config.toml
num_hidden_layers = 10
hidden_size = 768
num_attention_heads = 6
num_key_value_heads = 6
head_dim = 64
intermediate_size = 3072
vocab_size = 8192
hidden_act = "squared_relu"
norm = "rmsnorm"
norm_place = "pre"
norm_eps = 1e-06
positions = "rope"
rope_theta = 180000.0
rope_fraction = 0.5
qk_norm = true
attn_scale = 0.176
bias = "none"
tie_word_embeddings = false
parallel_block = false
extras = ["local attention windows", "shifted keys", "gated attention", "normalized values", "value embeddings", "hashed n-gram embeddings", "a smear gate", "an embedding shortcut", "learned residual scales", "skips across layers", "capped logits"]
init = "normal"
init_std_qkv = 0.014
init_std_o = 0.0
init_std_up = 0.014
init_std_down = 0.0
optimizer = "muon_variant"
learning_rate = 0.0113
lr_mult_down = 2.0
beta1 = 0.93
lr_head = 0.00414
warmup_steps = 54
schedule = "wsd"
decay_fraction = 0.854
decay_shape = "linear"
final_lr_fraction = 0.0
batch_tokens = [65536, 131072, 196608]
max_seq_len = 384
doc_mask = true
train_tokens = 525300000
max_steps = 4542
dataset = "wikipedia_en"
Each number is 128 + 32 x the weight over the matrix's rms, rounded and kept within 0 to 255. Layers, rows and columns count from 0.

# layer 4 MLP down (transposed), 3072x768, rms 0.171, rows 2785-2837, columns 192-255
[[ 79 116 100 150 217  87 137 114 113 154 126 186 100 199 157  62 161  97 129 160 166  90 116  71 138  54 136 143 117 156 153 109 106 135  79 178 137  91 159 140 150 140 157 139 138  96 105 148 112 164  81 158 110  79  83 136 151 115 203  99 139 113 156 106]
 [133  85 110  78 138 105 158 131  74 158  61  60 120 172  91 188 184 113 127 124  88 189 110 137 141 155 111 166 121 137 141 171 174 192  94 161 176  78 205 147 143  93  83 105 147 102  68  81 171 166  84 172  97 190 126 113 166  96 101  83 144 129 114 159]
 [181 136 158 126 109  82 176 112 104 118 194 105 144 168 120  84 144 151  94 147 150 203 147 151 200 114 132 152 109 161 142 136 108  79 125 129 100 127 157 103 118 123 154 112  89 177 124 136 147 122 177 129  96 158  49 120 123 104  81 157 135 143 152 164]
 [137 113 151 144 160 170 130 140 169  88 149 153  79 166 125  42 144  98  91 126 122 163 174 111  94 184 131 199 104 116 137 182 115 105 150 111 112 122 139 106  78 121  84 185 121 110 111 126 134 104 161 240 188 165 148 165  96 106 149 122  93 112 122 122]
 [ 77  84 106 150  99 139 147 144 178 129 151 126 147 130 175 133  91 117 129 186 167 128 122 125 109  85 169 171 149 148 163 121 148 131  85 105 100 122 130 122 150 107 107 145 126 117 129 141 124 142 142 128 141 156 117 145  96 106 149 123 152 102  51 115]
 [200  92 131  78 176  91 164 177 113  64 141  94 164 133 112  62 152 112 115   2 147 127 136 116  69 106  50  91 113 126 138  67 142 164 121  71 103  87 131 156 122 123 140 137 111  95 109 146 148  63 119 180 148 156  98 162 109  77 153  93 144 141 100 137]
 [151 174 191 117 105 149 135 117 158  83 136 111 138 175 171 166 144  81  46  67 171 112 124 107  35 131 146 106 140 142  68 129 149  22 164  73 171 150 114 130 160 151 154  79  64 225 139 123 138  90  68 126 110 100 109 166 149 125 100  92  67 133 117  98]
 [167 164  70 117  95 138 151 123 114  96 129 100 137 116 144 123  76  50 205 102 181 111 154 128 171 208 160 138  71 109 138 170 146 163 147  86 130 160 159 149 138 132 154 115 127  62 156 122 141  86 117 104 126 101  65 108 104 137  87 157 103  91 166 132]
 [120 103  92 128 175 186 105 143 123 134 112 127  94 193 140 136 148 168  76 130 152 108  86 174 112 173 109 125  88 128 150  91 102 126  99 158 125 176 164 125 120 137 112 140 181  68 152 150 106 222 136 142  93 146  80 132  88 137 191 153 129 104 174 104]
 [162 113  80  46 100 100 138 146 162 127 196 191 135  73 185 102 227 113 142 146 155 128 106 102 152 143 141 132 202 134 165  96 121 159  95 125 129 129  77 106 144 177 136 103 124 124  76  74 158 159 115 135 128 106 136 151 171  90 103 102 136 120 216 114]
 [119 154 161 142 154 114  61 116 176 115  87 145 134 150 128 137 128  83 147 137 139 131 155 157  89 164  88 138 188 118  73 137 114  90 126 160 143 115 127 147 113 122 118 156 163 174 139 110 131 133  97 153 118 110 112 117  93  94 140 125 110 136  88 111]
 [167  89 119 133 120 173  97 102 124 103 134 124 113 133 144  69  56 157 172 110 159 171 102 146 177 159 124 180 137 104 154 143 225  97 102 127 160 124 111 158  95 112 144 133 128 154 164 192 146 165 142 125 112 130  70 125  81 118  69  99 142 110 141 124]
 [150 130 160 175  81 132  89 108  81  54 165  93 176 134 164 132 140 104 207 115 119 122 121 113 132 120 126 184 143 102  93 128 181 210 134 115 185 125 117 144 141 155  98 140 109 157  83 100 159  82 165 133  91 103 139 150 137  57 105 184 109 161 140  99]
 [158 183 129  99  99 110 143 140  91 162 157 113 130 110 109 171 113 108 113 121 142 139 147 173 101 127 141  98 117 125 154 144 121 132 106 106 113 104 142  94 139 153 171 111 183 181 140 175 160 124 192 139 141 103 147 146 126 110 113 162  51 154 119 128]
 [168 140 155 172 107 117  68 144 116 103  87  86 134 125  99 170 155 120 187 111  89 157 116 136 136 142 144  86 144  81 191 175 108 114 100 136 136 104 113 116 158 138 116 138 144  84 157 120 168 124  94 154 173 207 129 120 141 164 134 142 123 131 142 125]
 [123 120 123 132 117 131 125 139 141 145 179  73 178 195 117 135  78 152 137 166 165  88 158 149 114 130  87 117 197 144 147  83 111 152 118 115 148 136  77 114 201 157  66  97 154 131 154 178 149 117 143 113  74  91 109 120 139 152  70  76  46 131 140 180]
 [110  58  77 187 105  83  97 144  53 132  69 174 190 112 100 118 143 141  92 111  78 116 145 118 157 175 115 140 115 137  65 144 139  86 118 182 149 115 184 126 141 140 133 165  85 121 113 129 167 100 197 137 111 140 119 156 131 112 159 205 186  99 135 128]
 [128 170 179 140  86  97 126 126 169  77  97 115 164 118  83 106  75 119 169 161 129 161 115 153 109 128 177 121 125 114  98  92 198 124 157 121  70 144 142 122 159 121 153  87 130  84 118  94  98 158 239 160 137 160 147  97  87 105 128 186  85 158 123 166]
 [154 118 117 112  89 107  84 110 141  76 117 148  86 142 136 105 109 134  98 143  93  78 140 156  80  75  73 122 165  92 158  73 173 171  87 109  38 168 107 133 179 115 168 180 193  71 108 122  99  99 114 125 127 137 138 183 122 128 131 173 103  91 123 168]
 [111 183 138 145 121 100 137 134 143  98 155 136 176 113 148 172 165 122 164 195 100 170 182 152 132 111 137  77 133 125 169 132 204 107 126 153 120  59  40 125 104 167 182 113 112 140  76 140 164 138 121 127 102 148 119 118 136  87  74 129 122 138 151 145]
 [108 102 200 113 128 181  83 122 137 184 124 102  91  68  47 175 165 155 126  82 116 137 133  35 159  76 175 118 139 115 140  75 173 121 144 128 134  97 205 154 126 110 163 138 135 139 237  98 101 154 122  86 172 184 138 104 168 104 104 144 130 152 136 140]
 [120 120 121 112 152 127 168  98 147 167 136 149 151 107 142  99 200 157 124 153 115 158 114 106 194 160 151 132  82 129 127 187 140 169 183 183  46 158 134 106 122  55 104 167 121 130 167 116 164 106 190 170 124 121 128 160 121 139 217 147  91  91 113 118]
 [146 150 101  89 151 131 140  86 116 139 160 105  65  91 179 140 101 142 134 158  51 167 155 172 101  69 145 125 124 106 198 118 127  75 123 121 200  69 194 150 175  98  89 143 119 118 119 145 162 141 133  75 117 114  84 193 150 200  91 145 132 116 158 142]
 [ 91 126  55  67 104 118 138 117 104  98 121  59 164 133 115 161 131 173 108 172 135 153  98 105 103  89 115 204 105 174  90  73 133 111  80 101 126 142 115 163  68 176  50  99 163  94  90  79 142 136 143 122 145  95 134  98  87 144 107  98  81 156  84 107]
 [148 119 104 180 113 176 125 115  69 199 192 159 165 125  67 168  90 129 128 116 136  81 141 120 110 110 148  80  91 177 183  41 160 177 103 118  89  37 141 152 119 114 109 100  88 131 152 146 106 172  98 128 177 190 112 107 168 155 165 111 134 164 156 148]
 [ 66 167 133 146 126 156 108 130 137 117  69 159 155  76 105 109 161 129 158  77 115 151  94 106 158 137 127 104 157 188 109 145 110  84 130  46 135  89 124 146 203 157 158 117 168 127 136  97  97 136 108 157 110 131 193 124 118 152 141 137 143 154 126 177]
 [103 172  62 121 164 191 131  94 159 120 173 202 163 152  67 144 183 155 156 132 177 168 179 117 132  94 127 139 100 140 157 118 183  98 157 123 143 115 148 138 124 133  96 102 154 108 161 159  66 121 132 151 163 120 136 178 126 128  87 117 155 171 101  78]
 [151  97 109  87 123 145 129 138  94  99 116 106 142 100  78 219  84 182 111 126 135 170 158 169 143 172 102 138 118 131 132 112 117 107 127 133 124 121 157 124 128  96 115 183 136 181 115 146  79 130 120 129 146 124 162 163 115  86 144 150 149  91 103 154]
 [142 123 137 135 142  84 132 136  99 143  84 126 100 145  99  62 136 162  98 171 141  98 173 140 104  89  99 119 113 153 135 153 134 133 111 120 128 114 148 148 139 111 139 136  91 162 123 132 181 111 118 122 123 130 174  93 101 146 116 137  79  99 175 109]
 [160 127 130 160  91 125 171 129 113 128 124 130 137  87 107 155 172 125  82 128 132 128 108 146  86 148 203 111 134 127 144 135 148 114 137 161  85 168 119  77  96 112  90 167 128 114 124 117 195  89 132 153  43 133 137  68 135 107 173 155 107  79 131 181]
 [148 155 106 159 211 129  60 119 138 159 116 172 121 158 122 154 123 188 114 104 124 124 121 113 189 158 149 147 148 139 125 125  73 139  92  92 165 134 119  90 132 112 150  89 147 125 152  58 107  81 178 136 141 161 120 158  80 128  97  88 129 138 182 137]
 [159 145 124 170 132 175 143 152  95 130 196 157 100  83 101 153  86  90  92 141 126 128  67  94  96 114 105 187 170 142  99  95 112 141 131 103 129 190 161 118 111 128  63 147 158 147 135 121 150 116  96 178 121 118 157  91 102 134 153 161 152  93 224 145]
 [114 173 152 125 121 177 141 107 116 153 105 119 126 118 108 124 175 119 142 175  59 126  96 143 126 182 193 149 167  91 121 124 173  94 196 120 131 152  62  96 130 148  79 168 115  88 163 132 107  85 101 132 119  48  85 165 141 106 138 128 203 160 117 104]
 [ 86  89 116 162  63 137 165 114 116  77 105 170 141 150 115 131  80 162 179  87 134 169 153 149 157 121 155 117 113 123 166 147 190  93  68 103 193 124  97 149 110 117  93 128 152 192 111 147  93 126 141 103 189 192 107 153 162  61 134 114 124 113 204 137]
 [143 111  81 147 140 100  77 148  97 171 211 125  53 210 181 172 148 166 130 151  94 105 183 154 122 111 177 146 127 147 102 148 135 127 113 109 120 179 148 141 132 130 145 101 137 150  95 178 171 172 165 131 141 102 162 118 137 150 105 202 124 108 177 137]
 [107 113 157 107 146 145 121 155 120 143 147 129 145 148 209 110 104 152  79 117  40 148 117 161 136 155 153 112  97 140  85  90 113 134 171 144 182 155 140  51 135  79 134 132  74 152 131 115 147  74  74 102  90 148 184 143 106 118 128 129 153 150 121  97]
 [129 119 124 175  97 162  97 162  90 146 114 193 113 156  96 178 109  82 196 122 175 111 149 172 172 131 170 146 153  90 170 112 151 147 145 152 119 180  66  72 133 105 184 115 118  96  85 134 145 130  96 115  80 141 152 128 145 109 151 161 156 185 142 138]
 [138 118 167 142  88 127 124 167 124 197 178  96  97 141  81 166 153  96 139 122 156  86 121 139 154 125 145 116 135 108 115 158 159 144  91 153 134 131 154  93  93 130 104 146  95 138 100 102 128 114 125 127 109 122 103 202 130 157 148 109  77  85  90 111]
 [ 70 145 119  78 146 100 156 113 160 142 109  91 117 126 119 135  94  75 216 145 130 130 135 148 127 139 142 126 145  97 171 139  82 129 170 134 129 163 194  87  81  94 162 120 163  75  95  92 156 140 121 182 125 139 120 127 108 142  93 155 115 135 109 162]
 [124 120 120 106 128  33  62 106 116 121 137 126  49 178  64  63 103  86 129  85 121 160 181  83 108 169 132 126 116 190 119  92 138 120  93 177 132 138  68 174 102 112 132  65 119 161 103 127  77 146 151  74 101 126 101 100  42 128 158 120 115 172 168 153]
 [189 177 147 112  99  75 161 118 143 146  58  71 158 102  92 107 145 105  61 121 126 145 200  99 174 147 138  90 146  73 176 176 160 125 139 139 159 186 102  98 211 116 138 126 131 131 118 122 120 177  89 154 142 120 153  89 124 149 124 144 153 142 142  95]
 [173  80 165  55  52 112 132 108 140 128 139  98 153 138 116 143  94 115 103 146 164 119 117  79  90  92  94 124 153 133 139 122 134  97 169 138 136  91 118  77 182 116 152 160 133 120 133  80 168  76 131 183 159  98 134 112 102 144  96  87 116 190 133  98]
 [117 148 174 168 129 148 129 118 137 116 133 104 160  78 110 119 100 118  85 116 120 108 205  56 108 121 149 104  94 131 143 133 124 139 121 124 137 126 110 170 137 140 141 137 109 116  99 165  96 136 113 172 109 124 142 138 125 120 159 147 126 152 118 142]
 [138 131 194 141 169 118 104 137 160 165  96 116 112 140  99 137 115  92  85 134 149  87 101  80 115 146 135 166 141 113  89  94 114 131  76 124 122  84 148 102 136 143 187  98 142 210 161 100 141 138 174 115 170 198 150 142 153 201 157  63 149 135 141 156]
 [102 101 128 175 139 140 152 109 182  81  95 146  99 129 134 130 116  98 100 127 104 117 132 162 121 147 110 102 131 108 146 148 134 130 151 108 128  89 144 139 140 136  79 151 154  77  94 145 183 127 148 125 153 203 150 168 105 109 117  94 119 177 137 151]
 [125 112 160 139 119 114 141  86 144 121 123  94  79 121 170 166 171 156  91 201 115 160 154 190 100 117 163 104 118 114 159 112 114  85 170 159 161 129 101 150 140 197 113  81  98 125 132 144 128  97  89 166 143  89 119  98 156 200 161  92  72 116 107 162]
 [ 73 100 133 127 129 118 124  99 167 136 136 146 156 150 108 175 109 147 147 123 110  91 177  68 118 105 136  81 130 195 132 114 142 189  82 106 122 138 116 131 140 203  93 110 183 149 135 165  68 181 115 154 176 166 165 136 124 161 116 105 172  87 102 140]
 [ 91 152  98 145 149 118  91 152 124  82  38 159 140 104 162  78  97  89 189 116 183 153 119 130  78 112 136  96  98 101 125 124 119 127 122 171 108 125 140  92 125 110 121 168 211 150 109 132 111 116 120 103 133 152  93 137 105 129 165 164 149 123 123 123]
 [142 132 140 124 119 127  79 220  98 139 111 149 108 129 107 119 130  89 178 125  84 120 102 161 102  98 136 167 164 154 121 163 176 126 139 140 108 164 176 106 176  75 129 175 106  57 148 140 133  86  93 174 148 168 118 121 132 165 150  62 157 156 154 164]
 [128 133 109 131  89 109  53  70 144 120 144  96  87 104 130 131 109  87 127 119 119 135 144 137 104  85 136 133 173 139  72 167 150 110  92  92  71 102 116 117 120 168 139 164 112 139 112 134  85 100 189  65 150 149 124 152 122 177 150  82  81 173 119 154]
 [142 110 155  89 179 127  77 160  66 176 120  97 150 140  95  87 119 116 212 144 135 128 186 111 129  89 118  82 123 147 111  44 106 115 135 118 121 141 154 176 148 108 102 137 137 119 132 118 172 135 156 112 144 141 169 127  99 108 133 130  72 120 115 183]
 [103  47 122 132 160 162 150 215  97 157 123 146 141  61  84  65 133 178 151  73  64 117 168 126 168  79 154 110  85  63  67  88 148  79 146 180 168  98 107 146 138  84 128  92  95 140 168 128  69 126 150 113 164 135 143 110  93 109 152 141  71 122 205 177]
 [164 135 124 199 143 131  93 164 116  69 113 174 108 144 124  76 110 125 152  83 139 127 192 156 160 141 158 122 133  98 103  89  88  84  90 125 117 137 179 147 146 141 124 113 147 110 144  93 121 101 119 107 164 134 113 153 129 120 162 166 121 139  81 172]]
# layer 4 MLP up, 3072x768, rms 0.0916, rows 2786-2837, columns 192-255
[[113 175  72 172 148 153 168  99 148 131 109  85 156 188  97 113 168  91  91  91 124 155 139  76  64 169 144  83  76  77 132 130  71 141 111 138 129 148 169 101 135 133 129  84  66 192 108 135 163 112  68 195 111 101 103 144 137 189 184 145 125 153 101 118]
 [116 106 117 115  13 134 106 146  84  81 111 202 161 140 171 115  72 145 110  86 149 164 109 157 166  46 170 116 102 131  97 160 176 108 146 122 148 145 123  48  43  81 160 153  77 221 133  84 104 114 155  89  78 126 101  80 170 120  82 209 108 119 151 127]
 [ 84  90 160 129 128 154  89 142 167  85 138 150 121 171 177 103 165 118 132 147 110 155 152  98  99 150 162 136 101 116 155 159 110  68 131 172 174  90 157 146  76 124 127 148 124 141 105 136  84 136 192 131 167 209  83 122 109 113 119 102 143 131  73 171]
 [196 150 112 159 106 111 159 115 146 133 141 104 161 114  84  84 129 165 115 103 118 177 144 174 162  88 147 155 101 153  67  84  93 126 107  91 142 147 118 154  88 142 135 119  71 149 140 138  87  92 129 118 119 141  52  67 128 129 143 173 151  96 114  99]
 [ 90 114 113  53 161 113 124  98 126 146 139 142 150 113 122 146 172 144 118  79 107 110  78  95 164 118 111 167 161 109 104 128 128 146 121 102 105 115 146  45 203 106 186 117 131 119 114 211 161  47 105 141 119 117  92 110 126  93  64 130 135  80 149 171]
 [ 89 155 116 122 113 170 161 171 139 116  88 139 143 182 161 151 109 146 117 141 199 190 129 126  94 110  96 161 117  95  93 152 124 115 109 100 170 101 180  92 133 170 151 162 138 113 136 132 113 111  78  98 148 160 130 121 160 141 124 145 153  88 177 144]
 [149 148  97 176 110 109 169 228 187 108 100 149 131 151  95 142 158  86 119  78 161 198 142 151 119 124 131 175 131 129 121 143 149 186 163 117 116 138 134  94 127 178 150 103 135 104 121 134 123 180 140 198 164 134 108  41  97 103 103 173  94 190 139  83]
 [101  80 158 140  83 138 187 102 117  76  90 121 136  88  65 133 142 109 103 131 134 153  76  76 115 108  96 156 127 163 152 192 124  94 164 101  91 106 141 109 130 158 148 130 160  96 137 170 154 118  96 137 138 122  99 109 152  91  73 103 158 163  96 120]
 [159 175 109  71 155 118 133 147 131  55 193  93 156 102 160  97 177  62 110 183 133 125  93 107 117 125 164 121 189 171 153 131 128 142 126 131  83 102 129 130 122 121 141  85 165 109 122 155 154 150 124 164 179 146 111 182 133 145 156  83 141 110 200 100]
 [ 71 168 187 147 144 125 110 126 125 124 106 103 161  77 131 148 115 141  94 114 144 165 115 197 118 157 126 118 174 185  92  55 196  75 131 137 163 161 102 132 130 125  44 108 145 190  61 113 209 127  95  66 138 114 100 132  90  85 142 115 120  45 146 125]
 [ 74 128 118 157 113 147 131 144 137 136 117 148 158  85 106 100 151 150  65 143  80 146 122 121 142 135 108 134 157  94 119 167 132 142 156 176 119 119 101 186 158  63  73 133 158 138 153 128 137 158 137 172 129 105 152 149 188 147  83 116 170 143 176 174]
 [139  80 180 108 163 115  40 161  30  48 128  94 156  83 142  99 162 133 164 119  96 121 132 138 179  69 165 196 162 138 128 109 110 142  92  85 201 181 119 179 163  81  55  86 148 132 121  93 101 138 124 134 139 118  53 151 116  67 107  84 128 143 163 111]
 [161  81 127 137 118 129 116 182  90  82 140 167 158 163 104 152 182 133 209  82 149 126 140  74 136 162 126 165  99 164 129  77  74  94 118 206 114  85 115 138 108 141 192 171 124 178 177 107 118 122 134  96 160  59 127 147 147 161  82 160 117 158 152 166]
 [136 148 183  89 159 126 149  90 119 163 161 155 120  88 122 135 126 121 138 107  87 180 121 153  86 155 109 126 156 114  65 154 148 148 100 105 111 134 112  95 142 151 123 164 177  99 113 126 136 129 109 110 123 109 135 132  94 113 121 139 105 144 103 155]
 [108  38 157 139 134 154 146 116 139 154 150 164 180 132 122 123 166 134  65 162 124 201 145  90 117 130 193 144 120 164 131 134 137 104 140 132 107 121 103  83 139 160 107 124 144  50 143 159 103 126 144 134 160 129 141 104 165 169 135 179 133 183  99 111]
 [155 131 152 173 119  87 167 140 142 111  93 253 137 156 114 142 143 135 117 107 147 136 140 113 142  90 137 106 157 162 212 104 117 114 131 166 228 102 180 129 110 133 150 147 105  97 173 184 170 107 131 134 183  76 133 161 132 144 113  85 189 101 139  74]
 [144 121 130 114 108  89 139 174 140 130 122  68 193 102 166 150 122 172  87 165 168 160 138 131  70 168  66 150 150 148 140 164 172 128 121 113 130 146  94  88 175 104 180 125 158  42 114 114 156  99 160 121  57 174 155 132 135 130 110 152 144  99 123 185]
 [109 128 148 115 145 152 122  84 120  97  99 122 102 110  81 146 110 109 107 116  75 120 165  90 196 182 146 211 136 123 139 120  84 133 150  93  83  61 147 172  76  92 175 158 128 112 113 115  87 127 235  83 143 124  87 181 128 106 184 156 118 165 140  69]
 [144 130 151  96 165 129 137 186 129 141 179 127 116 154 181 115 167 120 107 138 114 163 130 129 124 104 148  57 146 134 130 153 150  92  83 106 110  98 122 117 219 240  88 123  86 197 155 146 138 132 145 132 118 222 150 137 163 155  95 111 188 123  85 154]
 [125 126 178 113 128 120  39 101 189 154 165 103 156 153 126 137 105  91 152 104 126  77 213 100 114 140  99  90 144  70 119  99 120 152 121 117 105 114 110 131 140  79  90 117 118 170 178 108 154 130 121 121 102 180 128 145 111 133 116  74  70 130  71 129]
 [134  62 135  99 152 103 131 174 146 189 103 193 134 153 138 187  90  75 107 154 104 164  94  72 137  70 120 181  63 145 157 154 135 142 106 121 132  76 189 114 133 137 161  86  70  81 126 157 144 105 144 132 147  89 134 140 150 203 188 106 127 101  88 135]
 [ 85 146 140 193 138  82 148 131 128 155 115 119 167 157 115 139 111 133 178 146  91 187 105 135 182 134 145 127 121 107 158 100 159 142 122 120 120 147 113 131 150 134 111 149 145 134 109 150 165 132 109 113 110 104 202 112 159  82  83 125  86 102 166  69]
 [152  91  89  90 144  87 180 119 112 106 143 130 159 138 127 172 125 142  87 136 114 146 116 144 145  33 124 121  84 197 113  92  91 151 105  87  96 172 141 137  91 107  82 129 154 124 115 101 143 178 102  87 135 113 103 123 146 135 121 154 117 126 126  96]
 [146 100  69  81 129 103 130  98 149 207 140 151  66 107 130 144  63 108 124 126 142 139 118 129 146  85 102 102 130 127 193 116 141  93  79  99 146 154 145 152 103 114 128 118 133 121 173 145 159 134  96  96 129  97 110 106 126 126 161 111 107 142 174  96]
 [109 109 113 148 112 170 140 136 124 113 198 183 172  87 129  81 145 142 145  89 150 144  44 132 130 117 127  80  94 115 114 146 129 133 123 154 126 123  94 137 143 185 224  86 173  93 147 158 109 107 111 160 106 125 175 128  98 163 128 167 137 123 132 148]
 [ 98 148  88 154 109 156 143  73  48  86 159 147 202  68  40 140 108 165 102 147 205 133 114 132 186 110  68 127  67 104  87  99 141  84 145  87 125 152 110 144 119 147 143 131 101 159  95 175 121 138  89 211 146 120 129 124  13 100 115 129 104 160 132  85]
 [159 148  68  89  81 150 128 100 176  83 108 103  61 124  82 135 155 138 150  75 125 125 161 150 153 156 153 139 124  82 121  87 117  35 139 144 110  63 155 135 143 134  95 145 151 156 138 130  63 138 152 144 128 164 126 134 100 114 206 150 126 157  72 123]
 [133 149 162 130 130 152 125  87 173 127 130 130 134 201 133 171  94  86 150 115  61 113 150  56 130 141 161 156 134 154 107 153  99 164 127 142 126  98 118 106 130 146 173 131 108  84 181 102 146 136 128 153 118 148 148 120 100 122 153 132 143 189 125 152]
 [109 130 188 129 128 185 122 101 125  86 164 120 144 136 160 164 115 159 139 130  92 119 137  85 120 119 166 139 151  93 195 119 136 160 109 189 136 156  92 114 131  99 137 204 150 151 118 135  56  58 125 173  90  76 127 115  86  75  95 107 183 101 115 157]
 [ 79 132 141  65 100 142 128  72 126 120 157 125 127 192 149 146 162 142 150 149 128 123 147  99 137 127 179  94 136 125  88 143 170 108 165  99 128 138 171 145 130 166 156 144  72 131 162 154  70 122 112 139 118  88 116  77 108  87 147 153  91 167  92 102]
 [152 161 116 193  82 166 136 134 161 111 119 153  82 151 120  94 189 138 109  70 194 162 122 133  97 114 177 151 125 111 132 109 146 150 156 124 115 118 111 144 103 135 158 132 192 142 129 121 136 107 168  88 146 140 147 139 107 157 154 109 143 124 165  92]
 [128 118 133 117 168 127 198 111 109 167  89  72 128 158  97 204  85  98  95  95 140 103 137  78 120 156 122 125 143  99 160 135 178 170 132 148  80  86 191 121 139 224  64 132 171 184 169 181 122 183 141 114 137 139 165 158  72 151 120 148  99 137 101  75]
 [118  95 131 134  94  87 150 100 123  48 163 139 165  87  78 174 134 133 156 103 116 108 151 171 124 109 154 178 120 121 180 135  86  93 184 152 124 107 107 151  93 153 107 103 169 133  65 131 139 112 176 127 120 108  93 143 162  60 150 179 191 108 117 153]
 [120 139 117 120 141 121 136 167 101 139 131 115 151  95  91 151 147 156  97 190  51 115 171 157 103 132 100 180 182 101 166 105 106 164 150 121 134  95 155 154 112 144  68 111 146 166 154  93 161  96 102 177 127 114 188 113 137 155 105 107 157  95 136 134]
 [110  88 102 156 122 159  97 123 120 115 147 141 133 172 135 112 194 168 113 113 144 114 146  95 112 196 141 143 119 127 169 118 133 156  92 120 125 108  97  75 119  88 143 195 127 158 124 140 120  90 140 150 161  97 194 175 174 113 156 163 148 103  93  97]
 [ 86 133 128  97 178 118 120 117 181 144 166 148  77  88 162 173  95 134 147 168 153 201 130 184 182 119 157 170 209  39 104 153 177 146 157 160  48 130 152 146 111  91 184 128  87 161 160 143 198 122 165 117 130 135 119 137 171 125  86 145 109  94 100 149]
 [125  93 116  66  87 155 146 211 176 188 137 122  79 130 101  73 159  63 155 132  97 130  85  97 115 160 116  69 151 133 149 167 150 154 190 168 132 106 135 113  98  85  84 101 180 175 142 104 102 181 161 162 104 115 143 117 126  78 135 148  99 112 117  80]
 [128 132  92  78 132 149 159 164 140 128 126 177 147  52 126 177  89 110 148 115 129 149 160 112 142 133 121  61 113 189 136  93 161 109 155 103 186  98 158 119  61 104  97 121 137 194 154 148 153  90 137 145 147 142 118 140 184 123 126 102 204 124 133 114]
 [157 111 133  89 124  98 106 103 119 150 116 115 149 103 130 129 142  90 131  84 148 161 147 161 162 141 126  98 184 193 109 114 123 107 129 139 121 105  50 134 115  92 125 120 169 137 143 106 150 163 170 133 153 162  47 132  58 142 174 173 141 135 137 133]
 [159 108 104 155  99  92 132 168 212 114  87  73 131  89 117 101 130 129 115  82 145 145 169 130 131 159  87  87 126 103  84 113 137 202 194 101 163 158  95 111 167 157 128 126 129  80 176 134 125 112 125 119 163 122 144  89 154 109  66 135 140 102 193 124]
 [ 53 129 164 137  80  71 113 130 230 119 131 120 131  84 177  91  90  96 149  99 137 159 125  88  82 137  79 129 174 138 135 155 142 147 100  86 140  74 118 139 109  95 141 112  76 151 120 137  98 149 110 110  82 133 115  80 146 105  54 143 173 139 166 174]
 [110 128 125 161 148 111 123 174 157 120 127  69 100 139 121 110  96 132 119 116 174 142 154  78 131  81 158 150 115 146 129 116  85 122 163 120 120 110 126  96 133 167 178 123 118 117 106 119 105 155 157 128 183  88  61  86 126 139  88 167 180 220  98  95]
 [163 143  82  85 112 145 150 170 130 106  88 162 176 161  95 158 186  84 163 158 159 136 108 182 109 137 115 172 127 158  82 123 134 118 108 151 119  97 128 136 109 147 169 158 110 203  91 106 142  95 180 159 141 147 119  59 133 118 186 142 140  98  68 120]
 [137 108  73 118  89 164 130 140 119 156 123 153 137 116 102  91 142 133  71 116 103 186 126 158 130 127 111  94 106 161  96  80 106 154  83 100 128  93 111 131 136 103  95 116 162 123  83 157 133 127 127  99 232 133 149 156 173 102 106 165 140 123 152 128]
 [106 167 186 104  78 149  95 110 109 108 171 133 107 165 187 139 156 196 120 119 109 122 177  97 110 109 136 162 114  65  69  39  93 109 132 181 158 116 163 157 152 149 159 106  53  67  96 122 128 133 132 136 169 117 149  57  88 132 174 121  78  65 115 127]
 [124 133 157 141 163 137 123  87  85 147 126 136 156 178 113 155 176 110 176 145 153 141 118 180 114  93  87 115 182 130 103  68 101 186 162 120 112 152 133 105 125 157  98  83 128 131 151 126 108 112 106 124  84 117  92 112 104 131 103  86 213  91 109 113]
 [122  88  91 116 175 143 104  89 130 107  91 171  56 118 124  80 137  92 197 157 139  92 149 127 193 108 112  87 100  99 119 128  90  96 165 148 151 137 184 122 130 131 136 133 157 181 179 137  73 111 129 105 138 124 177  90 130 175  67 162 122 121 138  65]
 [178 118 126 141 113 189  98 152 128 119 108 112  78  99  80 118 168  87 156  96 112 126 101 145 140 126 137 182 161  60 138 126  89 141  89 107  80 123 140 155 151 138 159 151 117 157  88 105 143 129 123 106 125 133 101  62 110 137 106 180 138 117  54  96]
 [193 150  84 106 111 189 102  78 161 116 165 109 149 171 107 189 139 143  84 176 125 111 112 153 176  84 138 183 124 146  73 193 174 152  99 167 137 157  93 114 125 144 132 135 117 135  95 162 103 121 127  86 106 109 148 183 195 151 128  97 154 137 170 105]
 [145 126 106  99 116 117 120 129 127 164 106 144 130 127 120  70 114  90 129 105 144 131 115 150 121 197 100 123  98 109 152 134 115 101 170 180  91 126 139 146 134 112 144 136  70 116 139  97 123 119 115 107 114 121  81 146 176 148 114 166  95 149 147 183]
 [ 87  53 152 101 208 167 134 106  99 146 106 108 105 149  62 126 181 141 202 116 167 126 121 125 164 116 128 173 153 105 116 208  98 155  64 109 109 131  84 153 127  97 147 114 113 175 167 184  96 106 101 156 131 130 120  91  72 136 183 121 139 169 180 117]
 [139 141 130  87 157 158 149 145 132  98 133 162 165 122 123 167 104  82 110  59  98 132 119 118  75  22 149 147 120  94 128 124 125 124 162 137 106 159  75 143 150 136 118 130 126  47 144 127 153 153  96 172 108 126 114 132 117 170 154 139  99 169 106 130]]